Weights of a small transformer language model.
Size: 12 layers, width 320, 5 heads of 64, MLP 1280 squared ReLU, 16.9M parameters.
Architecture: LayerNorm before each block, no biases in attention or MLP.
Each number is 500 + 25 x the weight over the matrix's rms, rounded and kept within 0 to 999. Layers, rows and columns count from 0. Numbers have three digits each.

# q: layer 5 attention query, 320x320, rms 0.037, rows 149-186, columns 160-239
# k: layer 5 attention key, 320x320, rms 0.0383, rows 149-186, columns 160-239
q149:444541494490535485530499532482442493495564463491511532528501477436512498595480508449475493494455546519538493499527520477488514548485506463508494492527492449455512497567504480492548503478524501530503512535479466464502468499474527498562499515
k149:477500461518466475521537483439506505470518539551525508521493535502475455483525498469440441503531514479497519500499478557454515508466499464539520501499480521531485490500456494514471411458524518506481525470525438454508472525533531519477490493
q150:478515516519526472527475540463466492477469534522487541530495502494501496429522487454474522518534494482463480524496526482510553489468535500452527479489490497497535499487529492550483507504494511459471465507528477434543528499553484556475505468
k150:490531526512443487486508510473486529496460544522502545485455523511480469460528515528469476496531462502523522528510463551551508532514517501501530536469484519498543509543539520469496498526545488434490489497501474477541541517527494486507443463
q151:505495488500527563487488515513498462498464512476517475563452516499518449493502534429476519486514510530515460494531513475487494483498496535526467489482399512480504462460450536505516491486462486517511502510534496452527462482499486475475513449
k151:458533508527548507474503480469481498532497427490484527500461446477530460468475535486506493499500516535481512534534526482498479456510501490491468541489470579445518466447523517532493449508561484484532537488485479488521491500487456510498484502
q152:489537488480506510487526478487482507471498542529471487457529456534486482525508470498487513471420536475482478497493534514553488469487510479508453527465480578454479512498489523473476508485538506473529522488526456484501507498421504475512497479
k152:519484523498533562524538532505520547482510474470490518503450490469491495440459479534449521516473483485487508460479485529531466448494481501466454493487550498555517488431459539511526555532528528553493498492527509496534561425474497522490520505
q153:512453463513483498524463483452471494508476459518501543506470514498524490481455468583509521472539582469494514493491506491503521502440529484512515462510475504448543556439555517483536532467457499513521516473519533516497497533479467487479476548
k153:501496527503500480457513502477494495481491478510485527496471509504455497490563538504518521528497463504519492523503484564443519520515533498463493513478531535489495515503473501466496550501456481479536475571533485507463498510538554506534487512
q154:519465547523489484516435507487479497450477584455510487493493528521496450555460449490498507491546513470517454489457497489484474503502459484501447508495503475528479507509503443553493479521524506558453515458470470488511490509520496502471500471
k154:475501493516500535513497469484534526392490545468511572537534473493477476451512530451528435480469476433531472492454448480475515467523479480511518549504516520491511479493481510511556484474520537496483464473478488511496506539522464485492493475
q155:514522522559545481424497515482448493474541531478501469490495512511521498532547491569482527509476549494537512514494489500509532526508504507519518507514505492551488467528505518471455486475472514469478485468514559431421498505464500532469493446
k155:507574519513477491542508545469496508493504515469557497516527462441489468504527525466462489496440504499479467450482528458514444519492492474469538505475479524481508481487500440519452476498501505505548453484499472487512511496490536476497517497
q156:529513465511515489518531482496470527513506518533475512450458498450454493471459498522496525503575480539525538474502522506490486457545486533507495458508484525481491447484527522496523478516486539504461538538527486491422509504530481536499515509
k156:499493462479490552530465487526456561529541436450472496491503486501532476473490481533531456509460484516478551493520516496502466479527551483564471519479560482449508451511472469541521510538500502467471467528455463503485550501511512514485480486
q157:543540477523577484502459496535513533491531502527495518500556509465524490461488503536491461506497497522512509540517467500489482447492543509464456477508502585463513558448464523474474521472520527506498485503508471521463495482469450483495485532
k157:542539521545531499481519524521470545502475501496410435448509480490494461515526483522533483444506509496480533510533505490457491493549538525472443539490502475485484584525447453488525518494526475493493509479501507490497543559546464491479454534
q158:516532482472510516511454508511514518504536431475489464520536527507478494443480483498511495480558532451457535555510473541512485474492481525513442463564443487434532492514557493520521509529553536511505490525490530506475482507518488520503482519
k158:470511468482519491484518474521526531534458470538524492569514535450465517485504528480494571430517489483479513463506506482479457491519517492523455519497497482471478510461527450479495520446440530503487467565485505468511475443516527488513499548
q159:532504514453496483478480484474531478537472531502565496508472563482488554461486537478508493442541481465526479506493551546502490487485504507514565547494472538514475546533493500488517533519513518473480479495527445469508513495529511510486460534
k159:508543533465443503448479513504476509525492535496466495512470519483530530498497459478484525506515492481538442494536482577529490463556450538500489519470499515448492481427436520538460544495507492506537511507507494531464476483523492503517474502
q160:511415526604544492419543502529542486517450536493515524458434595459544494416498542560540519474492532474519476466552513493579500453502527503495465563491478544477468445507495486500505494505508524478519545539461468574526524432550448501471460419
k160:490492488522505545486494536510464510556512443470457436524492468515509501536485524452522518508472506535519512489506495469559527468515466461453499456492534516504537474551449459489466594450561472478528543518528538540496528512518530464527530463
q161:505507461457511458496537437501473509480512519555489528489488491476491539511491506491452512516476511499513486482503471528494573562529514490501538544490485553502496490486499461513496548509486518553455453525511527521541500527473534445543488483
k161:490472460492559469434513583516532497498523506509486501499484520459533542482504498473523498528447527489530481511453517468532504543513504497459499514476469478470471510506485517509478529507430499514535502522462494527512520508505488472481526506
q162:495516476505486468490543477516509492493451509526462455524527463480506448503507499493530490469523487480465451501497508480497529553495475462527494544476550506516520485478512506480498489554513489542463529475511454511497431489494467533484513490
k162:513502482508455498487488472544441454468442481539510501507497518463481536525518505526491558492454506524553465498483444507548482507476482516556495525487463501568533456477497480491495481521518564463449489478473539496463492464484546525494510499
q163:487479527478516482465558550495488504520557493526513497512512512492546458490516481529494506505448499498468547528518525498495496489517506507497470446472508526499466438549470500510501451545496464510534483518472528467507536549524474498534548455
k163:522524526530505537458505526548563517494494555539582555468468498513507497527487492469528538483533508452511506488514577457522511411503528461503487465489477548503487487504495511493533454467469534485502491497490450526527521525549489508562555434
q164:487429486526493472494508453456476490482498520513465462512566429476520548493497525502547462491475479459485491536497524477509541519494503485535539492490559509524514506518513439478495468488532470513465479495494494513468471517508499508489506483
k164:526500487541534475494477459522499494489528481528506489490559451467520475456518539460492500478514479499520507537487430528523524504427492503566484503448529566530521494534456509451475508491495478463504469513530512511459480475526462506477482480
q165:470503527475482492497473460546523494514503487498492539514546485479487483513510490461502499509486595510519573544495505485539485450465434487524516496525527485551541534539520456481565492470447495524467546464491524505477490490508488508558550515
k165:485493491475484520550510498549429508507466519499516487488472504493537525518493518440492468502529505531494541533462502549465485533506498491509508512501461510547484487524520539527467438502468471513508498526508530526477498488466551481470526524
q166:443522490460477467527525487494502474478487501524516451488469512509491525508518517521471564467509445471505482482536487480494536530508549439534527559469499493471433500498517483524428531499489504450485517454467491544498515495493493512546497515
k166:463486475442454536496514512481573478498528477495557472477466512503488460496526504458500462504491490467503499512486509526485486506497498495477499550496532515510507525538543502457465553533537506525499502513512497483487493474461505517535523487
q167:494506520567491468515481450519506513479456506495543463536482490495480497498462474487441499501480460516560539454483492492485537449542522489475486523491494515470484478462474455517479511569555478438468478479494502515532497485490473456559508488
k167:502509501533482508518471456515559496466524488471517483461487474464481525515477503459473482489479461468477517508453550445496467492525455482552506494470430503523507454509543503516436449530480517543483523505487521457476495541512536525489532516
q168:477490496491479557463478513552505532505542501493488422544484463453549526459466524513472511459503468519503520491466504423496548482518428509508474504536487449530532512494483487453486543484525500497519488564466520517526518503507482524523539453
k168:514451524473523468564522491506486500477512496473489481504481475498552502519507428578496464518480499503498480499430513436502490556424477504483484516521513517443490518520524552508512512542476509471525495455448519478461517488516525532496530403
q169:522517491547490500512492464503567454467495463497497533516492497525471475434487533497440498503520464537443456509474457485492506525512535524457502529481546514536437460445502494541535498491535492556477501543439506444487478499433503465456554537
k169:513467499506497517536523484508549490481475510554473460474517482456499515500469514539498454498533485500480475507454471513507495455496483473546511514457515492492512490496515504480536536523535493565537495550506473478508515597454500506512504510
q170:502483584544539490517478489527496455484510533470507516502485484487503463532495521536505511508538481563414471536545509504485531474522513560510509503542490551485498502496480514480558478492539466506456428533448508505474528500470493521483497508
k170:496438518518550496420503472483483540487440492478450527466493530463570458532509477491495503473451497545502529463534499449518448542518554476516503518539475532467459488524497502531483471510513475508497439454561487498518529480495462526475467483
q171:507531500508503480504487489561482446512499509458472510466521522513486580493461543488512588511457486548448492489456552521466505529491494464466584505560519511492511444503467488444508461498457493485517500533505450510466495517454517503495499511
k171:463493544537550465504460542495490473484504483517523521461468538510486496529478501482512502543508471509467494479500493502519555508505486462475519505532503518470516470497438545530497480514488500507485510486492557510490491508465483536478533538
q172:539549528464527501529441490453527561523500492510439557536487536468468477449458533446547485453512521479472492461502485520470434451489539483535534451470536471556494495506541491514536496543481506507518504521519484517479498452509537530458530533
k172:533474457536508536533480519533523531527514449501473491530476475484460524484514501509530462437499499493499514474554459549506493518483502474521508498532550528453505494533527458473555521518454488467428531484474486560502452495442499506456494583
q173:478544556538523525481506492479515526532418525548506517513491532473478486524501446550533503468473524481481518542520533418523552477475477455424516475467476510538518517538475508538522523484501470454529508531518459490459482523522491554462486448
k173:465486474481482490492516511511500523495500488501485548575481501518510493556481512508458497487498546521475500531496477511525478461492473485484491556458478552501490535481470469491479561496430482492445473493501514458462522485467431533475523511
q174:469512545408432492506557484460459480493493486468526507520570469479496502493552535548471506451481485512540512519550460532481486494515478478432468514502540512466479515559558486484482476502484482500507512509544490511453514485468481530491531561
k174:507474518469504490522583489523498471495519488515483502509494539516507503509502515514480512491489463562480483514589524504530584502590494533477493510506521515525499530442525530444484510543483465483491462467529442525500474507515499521476490462
q175:556442540467539485522546459519512504492423546504530477483484447450529535503501532528463478541505495501502506434465547479526510450538489497547518488490485473533500474470517496534489537454521454484469477510475464544493542499529494514493492487
k175:483529475511473516486464474524470502471510485559466504506483491470503534516509506488474506529493514519516512472492516443482465532502456522513445480490475513456539462523453505513477540529490510489515489525485512490503502501463500551515460513
q176:517515508531512492478506532575501483530467508512543480466491524536516503521479506586457519450503506513532493444512497498520485448496450526475473538521421488516540505495492491440509510521510472491515464467499510544499506510479500502557445472
k176:538531494547436512483508511491514477473544472495501517464492501530534473532543546493512494468500491416465579483464499456458470509522461552488521506504472533515408500529499490520525461468486492579533492522452498399475507473495527520472520474
q177:496488491484461501480475499453485423522473522456492493506516524532466498503469472492519491492506470474445526527466526553457522467508473503504510444489500490483524535511472501524495495514552500505519435473466559507482525486490483540474453517
k177:514495545510495495551537503517507480517485542523544503495522526509492512552531485467471437518502446502528478518493520474515496506501491477479530477526520478540495475447499510529499493467468506466491430505509472478508506497483473483459512489
q178:527479547517532511438479503523545519541502556444467413504505481461500491504503505521512487491490488456544490514508543514482498539474489511514512515467472509472484544510492478473510491539524471540494494518524495527557531537496477484465521473
k178:522457453535504570468519482512553501495478519538447481510470486450483552557433519537463518511528476529514532474506463453504474571487511494534526503484497504494505514506476483494482513444530478507524482459512508515462448489488450534493486529
q179:527487481500507541459475533501471492474594448486549536564514529504477518498476547500502487501496531483508541508543505539506544497528478509510500469492539535505509443486583502519496528517479492492487464489488486474478459461502517489512490486
k179:521513512493530496525503548456535460496523497519497489498529537445512531466494520469502530509509504452541496485509503519464507534508471480485500474487485494482527490540523522565520493473478535477520507553488513537516560477523513488516466516
q180:513512586434509485521500505499513565501522424519468566479470522558495487551443481512504534542438502457527506512464423527504496532465447500481488517492474501556514486496489461485531468524472518501505510489526486510549474509551569491468544555
k180:535492469574462483484547563517496452518547478512468504486498542506522482516531504531503482521529508526474517494524533551507507469541493524478530505487462483504464491427535502496497512436513481487535522506454532530488522497515414495509518527
q181:462530466511442449505467496478475460512506517509524533529550489539500513482554488526508512533494481545481510488485502516498513530496514523530494452510523534462514509455521531511456498490533488526484482523521506473488504475502430499504492535
k181:490491535499479494494527449495542514507505532518531510497543449479492491510536554471487493467501489541485484508518469503487471484529528472518529474511497496538511525492482510498481488536520466536493455457521483507520519519547476536515456529
q182:421458494489494511500477478477518525470541498565515499489460493499448541517521536549496425538459529534514502449501474485501469525512451485512533448497480520531488516529537549512471480512431468554522511525528459443449498513459500505495464569
k182:527519487513486492512549488522496536497528455511533478511525463510486518516476511460458489530520455493495469482478455542503505482470500487507521476527439499478494473477462518447506464500536494503479520536473446538515532543490467512497472471
q183:522561553487502438536422475561478485521519508508527461522502502530490437499490478534518465508507462520519486504454520519406533512494511539504496477467504490516546511543480499542504539469474529477422450512500516497493526483475485483484492470
k183:520514530510443520514529510536495455427504450527538516547519491494522479495481458557484461480519547489441551537469478521490482520518503500535535472531492465473435487467523474498472528526505523534455489519554485481458508539516464462524504525
q184:474489523490515475496472499478469522527546516482487544510519524527512490508530467448436483501449562521494498490541476443509516531549504473518449492468487487554547470502506567503506505557487508523505536502494459517486499502505472504483460479
k184:499532510433523531487543507531535528471487462548491485454509514513493479468508495478495503477529525473485465485469511524490487489518518439482512547500503437501470515456489489406521557528510528545485528533504464541479490525512506476459500464
q185:520512491492468505433468540546496401524445504468497480494496504497502481478506544476540542483516491529507467499517528555582492474560490501568473476504524487505488497500494484459421535464492504497462513488460497502535508538565516483505448512
k185:517522486439468472447529529514509451487527513482487496495451456528468515501454533522520497470520586511541427518492458511439509500544471527503436514520518492500492496531444474492513485500493495509462500501485526512520498453532507447483534484
q186:463535468513507476513473481511526528477487500500480482509504535502514534476533481516479520513509479467468505531484518480492510471525484512511538530504463533541504497480491478543477533503462537450500483494503520496513494547489462503513493457
k186:522518492481562505546485522511479460548513519477501460532526512520491535535498502549457482522537518480518495492509560511505509483489507527505511520538502491458467541441489495490496487483525521491502462502480522507500495485440443532488499537